{
  "num_hidden_layers": 17,
  "num_attention_heads": 2,
  "num_key_value_heads": 1,
  "hidden_act": "squared_relu",
  "norm": "rmsnorm",
  "norm_place": "pre",
  "rope_theta": 154000.0,
  "bias": "none",
  "parallel_block": false,
  "weight_decay": 0.027,
  "max_grad_norm": 1.0,
  "schedule": "wsd",
  "decay_fraction": 0.583,
  "dataset": "wikipedia_en"
}
Each number is 200 + 30 x the weight over its row's rms, rounded and kept within 0 to 999. Layers, rows and columns count from 0. The size before them is the row's rms in percent of the matrix's.

# layer 6 MLP down, 160x640, rms 0.0281, rows 0-80, columns 600-639
095,184,218,192,159,214,166,241,181,193,188,217,133,212,250,156,185,236,191,229,192,183,263,236,200,249,190,194,236,140,223,193,176,200,283,202,162,228,187,189,201
131,254,149,219,170,184,173,154,183,170,207,191,147,200,196,198,141,203,203,162,181,206,208,186,130,214,193,186,168,230,228,137,193,138,213,220,157,162,227,269,139
107,230,177,189,180,221,195,202,226,149,147,188,212,193,179,247,119,241,212,209,235,226,267,241,214,219,218,169,240,211,208,203,201,178,196,228,190,233,233,165,190
110,249,224,198,250,207,214,186,260,205,190,150,187,221,248,171,217,131,195,205,196,207,201,245,200,187,206,303,248,210,204,230,202,257,237,236,207,156,188,271,206
102,158,167,242,200,194,235,194,199,227,211,166,244,270,197,239,211,188,175,190,126,219,166,219,197,220,200,231,182,192,211,168,244,179,198,243,149,155,170,219,161
104,213,202,215,183,219,228,215,176,213,188,161,212,193,249,270,160,238,257,183,282,181,255,174,216,234,154,191,200,161,215,197,214,158,164,185,220,202,167,164,203
117,183,180,224,217,144,205,238,194,190,194,220,205,214,189,250,169,232,174,205,255,198,198,183,210,221,206,234,159,193,217,185,143,198,172,191,191,226,192,158,165
097,190,195,191,231,203,219,217,222,184,195,204,193,187,246,239,207,161,196,202,189,184,179,209,203,183,195,235,262,201,219,225,200,264,192,168,213,144,169,173,209
117,207,192,201,207,240,157,133,208,207,162,210,191,203,189,222,206,180,168,215,182,192,194,228,154,213,244,203,249,246,183,208,241,180,186,245,239,247,226,228,204
110,153,214,193,199,238,147,206,146,171,279,178,208,219,191,212,222,203,232,141,182,221,203,140,173,179,206,208,209,199,184,178,196,202,203,182,223,198,177,220,170
100,183,224,170,205,127,184,185,202,212,222,226,220,249,234,210,276,229,153,227,211,198,246,204,222,178,162,183,153,219,154,221,184,225,131,201,144,209,233,187,203
101,182,227,158,258,177,152,198,196,231,167,179,223,234,182,173,233,202,196,228,197,285,204,169,151,218,204,249,183,218,205,191,203,204,170,194,234,150,169,195,247
097,219,205,189,187,189,236,180,185,186,216,147,247,181,210,220,184,145,200,189,199,187,184,190,179,177,225,190,230,236,209,202,211,229,212,194,234,238,202,256,192
097,157,218,227,167,218,189,195,212,182,200,189,194,203,155,171,205,188,172,256,195,181,234,204,138,217,188,148,201,169,256,160,159,194,172,164,178,215,208,164,162
094,188,168,250,224,170,211,189,195,159,258,188,219,218,189,187,215,209,161,172,204,197,189,176,239,192,180,158,163,207,210,198,226,209,205,144,167,226,238,225,210
100,233,192,214,188,189,139,195,224,238,238,209,245,178,169,166,238,221,227,174,216,189,188,196,206,192,201,217,228,229,165,181,187,198,175,152,238,177,196,189,220
094,215,202,258,277,156,224,173,202,192,234,152,148,168,215,168,164,187,202,197,201,147,197,174,234,184,216,186,221,183,245,277,190,175,200,219,186,239,151,154,180
100,167,213,243,180,214,135,175,177,179,181,141,236,147,203,186,215,230,227,215,221,237,194,185,255,178,211,187,241,216,146,178,228,231,230,204,162,163,248,222,183
098,227,201,200,182,196,211,204,177,223,240,221,244,194,187,204,252,175,196,180,211,242,186,170,194,207,232,203,162,194,204,157,187,204,205,224,232,260,218,245,230
097,191,180,186,212,189,219,206,230,233,193,142,204,170,148,219,199,187,217,212,195,205,205,154,215,211,204,179,184,151,152,184,215,224,154,221,171,214,276,204,226
096,191,187,184,249,146,237,175,225,167,189,229,234,216,101,230,183,209,180,235,216,152,169,171,190,226,150,214,194,175,207,219,200,193,171,233,240,225,203,224,221
096,174,236,225,181,192,186,195,193,258,220,183,173,180,175,159,230,203,169,208,156,212,232,199,198,226,201,234,236,228,214,203,197,213,223,246,202,197,239,204,191
097,209,215,211,143,182,219,186,221,195,161,223,191,255,142,204,251,113,199,159,192,187,165,177,141,204,259,178,207,245,246,199,213,210,183,199,151,215,235,228,194
105,200,228,180,255,169,201,219,203,188,240,163,258,201,192,216,195,226,173,204,157,198,220,191,196,212,203,191,233,217,181,186,254,186,155,222,211,206,194,261,194
094,199,229,173,196,256,238,182,209,219,223,177,132,240,188,184,215,174,190,221,208,239,201,222,172,204,230,220,191,212,258,235,219,201,166,214,105,166,180,203,201
103,178,160,205,217,212,198,210,214,157,168,188,235,237,231,195,192,188,215,213,183,220,248,152,199,202,216,159,255,176,204,220,193,194,151,197,204,187,211,153,219
093,182,181,211,227,195,238,158,206,222,146,185,225,179,155,213,229,245,169,161,182,210,219,164,222,173,194,211,226,201,209,185,189,198,135,230,155,176,187,232,206
094,214,193,129,171,179,216,199,220,157,206,220,181,206,156,271,197,192,225,180,165,226,206,296,213,189,197,177,171,195,208,278,190,179,200,238,236,205,189,204,159
100,159,259,195,220,152,194,202,204,240,194,188,157,205,223,182,211,190,247,106,260,188,222,239,254,183,171,193,201,181,194,227,239,206,198,184,152,189,166,193,231
101,213,211,175,212,188,183,237,192,171,205,172,226,198,201,171,183,168,197,196,147,211,201,183,245,232,212,166,197,154,210,218,264,186,163,186,184,198,171,215,229
104,266,139,213,200,159,184,188,248,174,170,211,167,207,200,229,201,198,204,214,255,150,200,219,208,187,208,208,207,208,179,194,194,228,188,192,233,247,216,207,198
103,212,168,211,213,227,201,187,196,189,248,186,228,160,223,219,190,193,117,208,181,221,236,210,251,181,231,211,218,183,152,218,239,210,203,236,190,172,177,211,223
101,174,142,200,224,229,194,165,195,216,163,135,223,229,168,247,201,159,199,212,202,209,196,143,212,189,205,215,138,216,173,192,171,223,222,218,172,155,206,166,226
101,246,164,223,246,193,170,208,208,211,148,202,188,213,181,160,211,218,210,225,235,218,181,201,180,147,245,241,201,230,152,224,152,193,218,258,222,214,163,174,253
103,198,225,189,215,217,251,196,180,182,205,187,201,175,221,191,178,190,221,198,174,177,208,153,197,208,141,194,247,141,223,190,227,216,202,176,208,213,173,181,180
103,213,231,220,166,249,213,185,179,179,191,213,239,235,177,212,195,195,217,173,234,187,178,257,217,193,188,199,181,218,172,202,239,177,184,195,190,209,217,198,205
099,181,159,200,177,220,229,186,200,241,194,150,211,182,263,182,243,238,239,182,253,202,201,175,191,225,198,234,257,205,201,189,179,222,141,179,174,188,254,179,193
088,204,196,182,207,176,169,157,166,226,197,216,243,155,140,204,190,249,227,216,184,186,132,223,185,236,183,238,186,204,163,227,233,223,233,208,199,214,233,153,195
102,212,186,167,233,182,162,185,247,187,150,153,173,207,167,167,138,221,207,206,208,203,233,200,261,215,175,204,171,201,225,217,218,153,188,257,259,238,189,210,177
102,130,239,141,187,175,199,226,147,258,226,234,227,165,164,162,206,155,222,177,151,205,177,98,227,170,201,176,221,159,201,185,178,202,212,216,176,235,160,199,222
099,223,180,182,162,153,194,177,202,149,177,149,183,206,181,216,205,203,151,250,224,149,232,148,197,238,190,183,152,212,191,235,216,190,172,175,192,236,169,190,159
091,173,223,200,193,228,260,192,238,199,205,198,178,234,204,225,139,187,209,213,195,164,162,242,191,178,198,236,223,177,141,208,182,226,174,181,154,183,215,161,164
101,232,179,250,224,269,157,213,210,212,297,220,220,188,226,207,208,205,167,212,265,172,163,241,180,186,193,176,188,179,157,241,159,166,222,179,209,182,186,228,175
097,187,245,271,165,208,268,219,182,177,169,245,170,170,198,211,211,204,179,199,197,182,229,134,214,175,149,239,185,230,265,281,182,224,153,202,213,171,179,181,170
093,195,229,223,130,238,157,193,200,178,268,134,188,178,204,138,225,202,192,225,242,193,220,171,135,195,209,193,139,196,229,226,215,185,192,160,188,158,221,165,239
093,192,231,198,263,164,240,198,156,214,254,170,214,218,179,225,232,199,214,169,221,206,149,190,209,217,188,247,204,170,250,204,191,210,179,206,253,205,188,200,177
110,189,148,235,201,207,187,193,199,194,206,204,222,197,149,210,187,247,161,208,221,218,156,222,192,209,154,182,217,188,245,247,198,192,236,196,217,196,249,224,162
094,234,184,190,217,183,157,211,240,164,204,204,204,209,272,187,174,176,133,174,183,238,259,161,192,251,207,171,233,201,219,165,188,200,222,172,219,179,175,213,190
097,250,143,214,233,235,209,212,203,215,209,261,179,181,266,236,173,163,190,153,189,306,224,165,155,175,176,208,157,237,234,214,182,202,198,195,166,224,202,209,190
100,208,191,221,171,166,180,218,200,168,259,177,233,235,210,217,207,207,170,199,204,213,199,167,264,171,265,188,175,224,190,167,214,208,220,219,181,200,185,224,243
098,181,228,185,188,178,183,207,192,173,176,138,180,202,187,163,215,194,207,245,144,239,189,199,193,127,131,221,189,221,190,181,232,183,204,246,197,166,181,174,156
092,202,179,234,197,185,255,169,216,310,122,171,206,232,191,221,189,206,181,186,221,125,184,194,172,194,181,202,247,205,226,231,227,154,221,203,163,211,191,219,243
096,216,156,163,266,215,201,215,189,198,190,277,145,226,260,263,186,212,185,177,223,210,194,143,203,194,209,202,252,215,179,215,211,235,188,180,180,207,184,179,193
097,208,202,224,161,183,171,213,194,206,212,207,139,210,211,160,207,244,172,177,204,154,175,205,217,228,176,149,198,215,201,238,172,267,222,226,212,194,181,256,202
101,194,215,199,187,198,199,184,229,172,173,227,266,153,212,166,237,213,211,184,169,220,139,207,180,164,185,196,198,167,204,192,215,205,210,205,190,202,277,178,226
092,167,144,199,232,213,188,158,212,191,225,135,118,217,186,234,224,198,179,209,150,197,191,217,228,227,225,170,205,194,178,201,199,171,211,219,242,208,175,240,154
098,174,194,164,229,167,176,212,229,228,177,152,250,225,246,204,229,149,224,221,228,166,231,183,170,240,161,242,195,179,198,175,138,234,191,193,170,197,200,147,207
099,172,194,210,201,249,198,189,202,213,206,181,165,241,194,187,170,216,209,230,116,157,232,184,200,148,251,202,216,206,268,185,211,199,180,208,168,179,212,187,184
104,203,176,225,186,240,182,186,198,196,176,175,219,162,232,238,195,163,210,173,217,133,243,207,239,243,212,257,214,196,192,174,152,164,161,218,210,242,167,205,241
097,210,239,236,187,190,167,164,220,216,197,265,155,249,258,244,192,206,190,192,227,183,183,171,165,170,134,171,205,231,251,228,183,188,232,171,218,165,197,223,228
102,204,182,160,204,206,182,219,179,169,225,219,191,156,209,206,182,175,184,219,242,224,201,241,236,172,219,162,183,226,154,188,215,201,193,175,204,171,171,218,232
096,225,218,214,232,171,230,248,205,192,238,176,161,167,246,218,241,175,189,186,183,168,206,189,170,156,261,204,145,188,184,195,207,178,202,168,199,219,156,192,187
097,135,162,251,191,190,186,180,205,183,158,164,190,181,264,222,185,191,153,157,198,206,194,149,166,161,231,211,212,187,257,182,171,168,251,263,209,201,222,233,176
102,191,185,182,208,219,219,191,171,211,180,177,209,221,142,208,205,144,168,294,183,212,226,193,181,236,175,241,181,254,192,241,193,184,213,207,181,207,192,220,199
104,162,202,229,227,236,211,217,198,134,189,187,185,212,192,126,186,176,195,200,193,219,158,233,192,200,217,189,186,171,192,172,161,169,218,223,178,163,195,199,245
099,223,176,287,235,211,206,209,235,224,197,220,185,221,210,187,169,225,240,160,184,174,237,198,231,223,185,181,188,176,235,211,198,216,250,203,277,199,170,170,198
103,200,179,256,151,156,196,179,185,162,173,209,167,172,167,180,191,204,202,191,240,198,215,215,191,221,174,212,230,181,174,266,209,178,185,180,214,258,202,154,191
100,224,235,185,111,173,231,183,257,179,156,170,234,245,197,211,205,204,224,205,189,197,202,184,202,181,209,216,156,233,192,183,184,182,225,167,196,159,219,192,202
097,201,129,229,195,237,207,221,203,242,163,161,253,229,121,190,237,191,202,255,181,182,193,213,185,216,231,180,116,185,221,198,183,145,191,222,195,221,151,193,203
102,191,282,206,134,256,199,181,184,248,175,217,257,190,197,238,216,147,209,195,198,149,234,189,171,139,158,205,202,210,131,222,256,210,173,250,230,175,197,216,219
096,204,215,249,227,192,214,192,211,218,278,191,196,236,221,168,166,177,205,196,146,182,185,203,219,239,239,170,209,197,217,220,173,178,214,193,186,208,115,278,200
096,199,198,181,177,216,226,194,190,198,167,132,185,247,184,229,215,177,227,233,196,167,182,193,132,238,174,203,173,202,178,217,245,199,159,168,229,221,161,217,219
098,242,249,198,196,193,247,149,232,152,222,213,183,187,186,202,181,180,164,164,256,190,233,214,181,170,166,201,175,230,140,176,215,223,218,197,209,222,226,188,216
098,204,216,157,172,221,178,178,199,140,230,188,192,205,176,246,204,184,223,183,223,253,213,167,122,217,197,192,223,224,259,233,252,204,184,190,177,148,265,188,211
097,187,228,214,156,251,198,193,175,153,272,225,267,195,192,179,201,214,216,217,208,187,142,162,192,177,178,234,210,192,202,221,183,209,201,185,289,194,183,192,177
092,204,218,177,170,175,236,154,194,167,213,178,216,201,201,199,208,172,190,200,180,187,147,148,251,221,252,252,154,196,162,201,202,234,168,227,206,207,244,190,192
096,175,208,174,210,217,195,204,212,259,224,151,186,230,225,186,181,222,168,239,211,150,218,188,133,217,157,199,197,206,200,154,252,208,184,210,237,197,158,202,231
106,187,144,175,197,223,207,148,159,211,204,215,222,218,162,206,157,208,233,168,171,209,205,216,195,171,212,184,192,194,217,178,127,178,192,163,158,153,192,173,157
100,188,227,187,247,196,167,186,178,275,199,188,250,192,187,179,197,226,218,197,212,151,215,243,265,232,181,212,214,152,199,203,221,195,190,174,179,234,194,195,176
107,216,213,191,205,205,171,165,201,193,246,235,252,248,175,207,228,178,156,177,222,229,227,151,217,195,244,218,219,151,178,181,194,225,281,175,188,226,166,176,197
102,201,223,185,203,155,201,181,183,247,154,163,194,234,168,205,233,162,166,256,205,259,205,191,175,208,234,216,177,232,216,188,225,175,183,285,176,179,126,217,176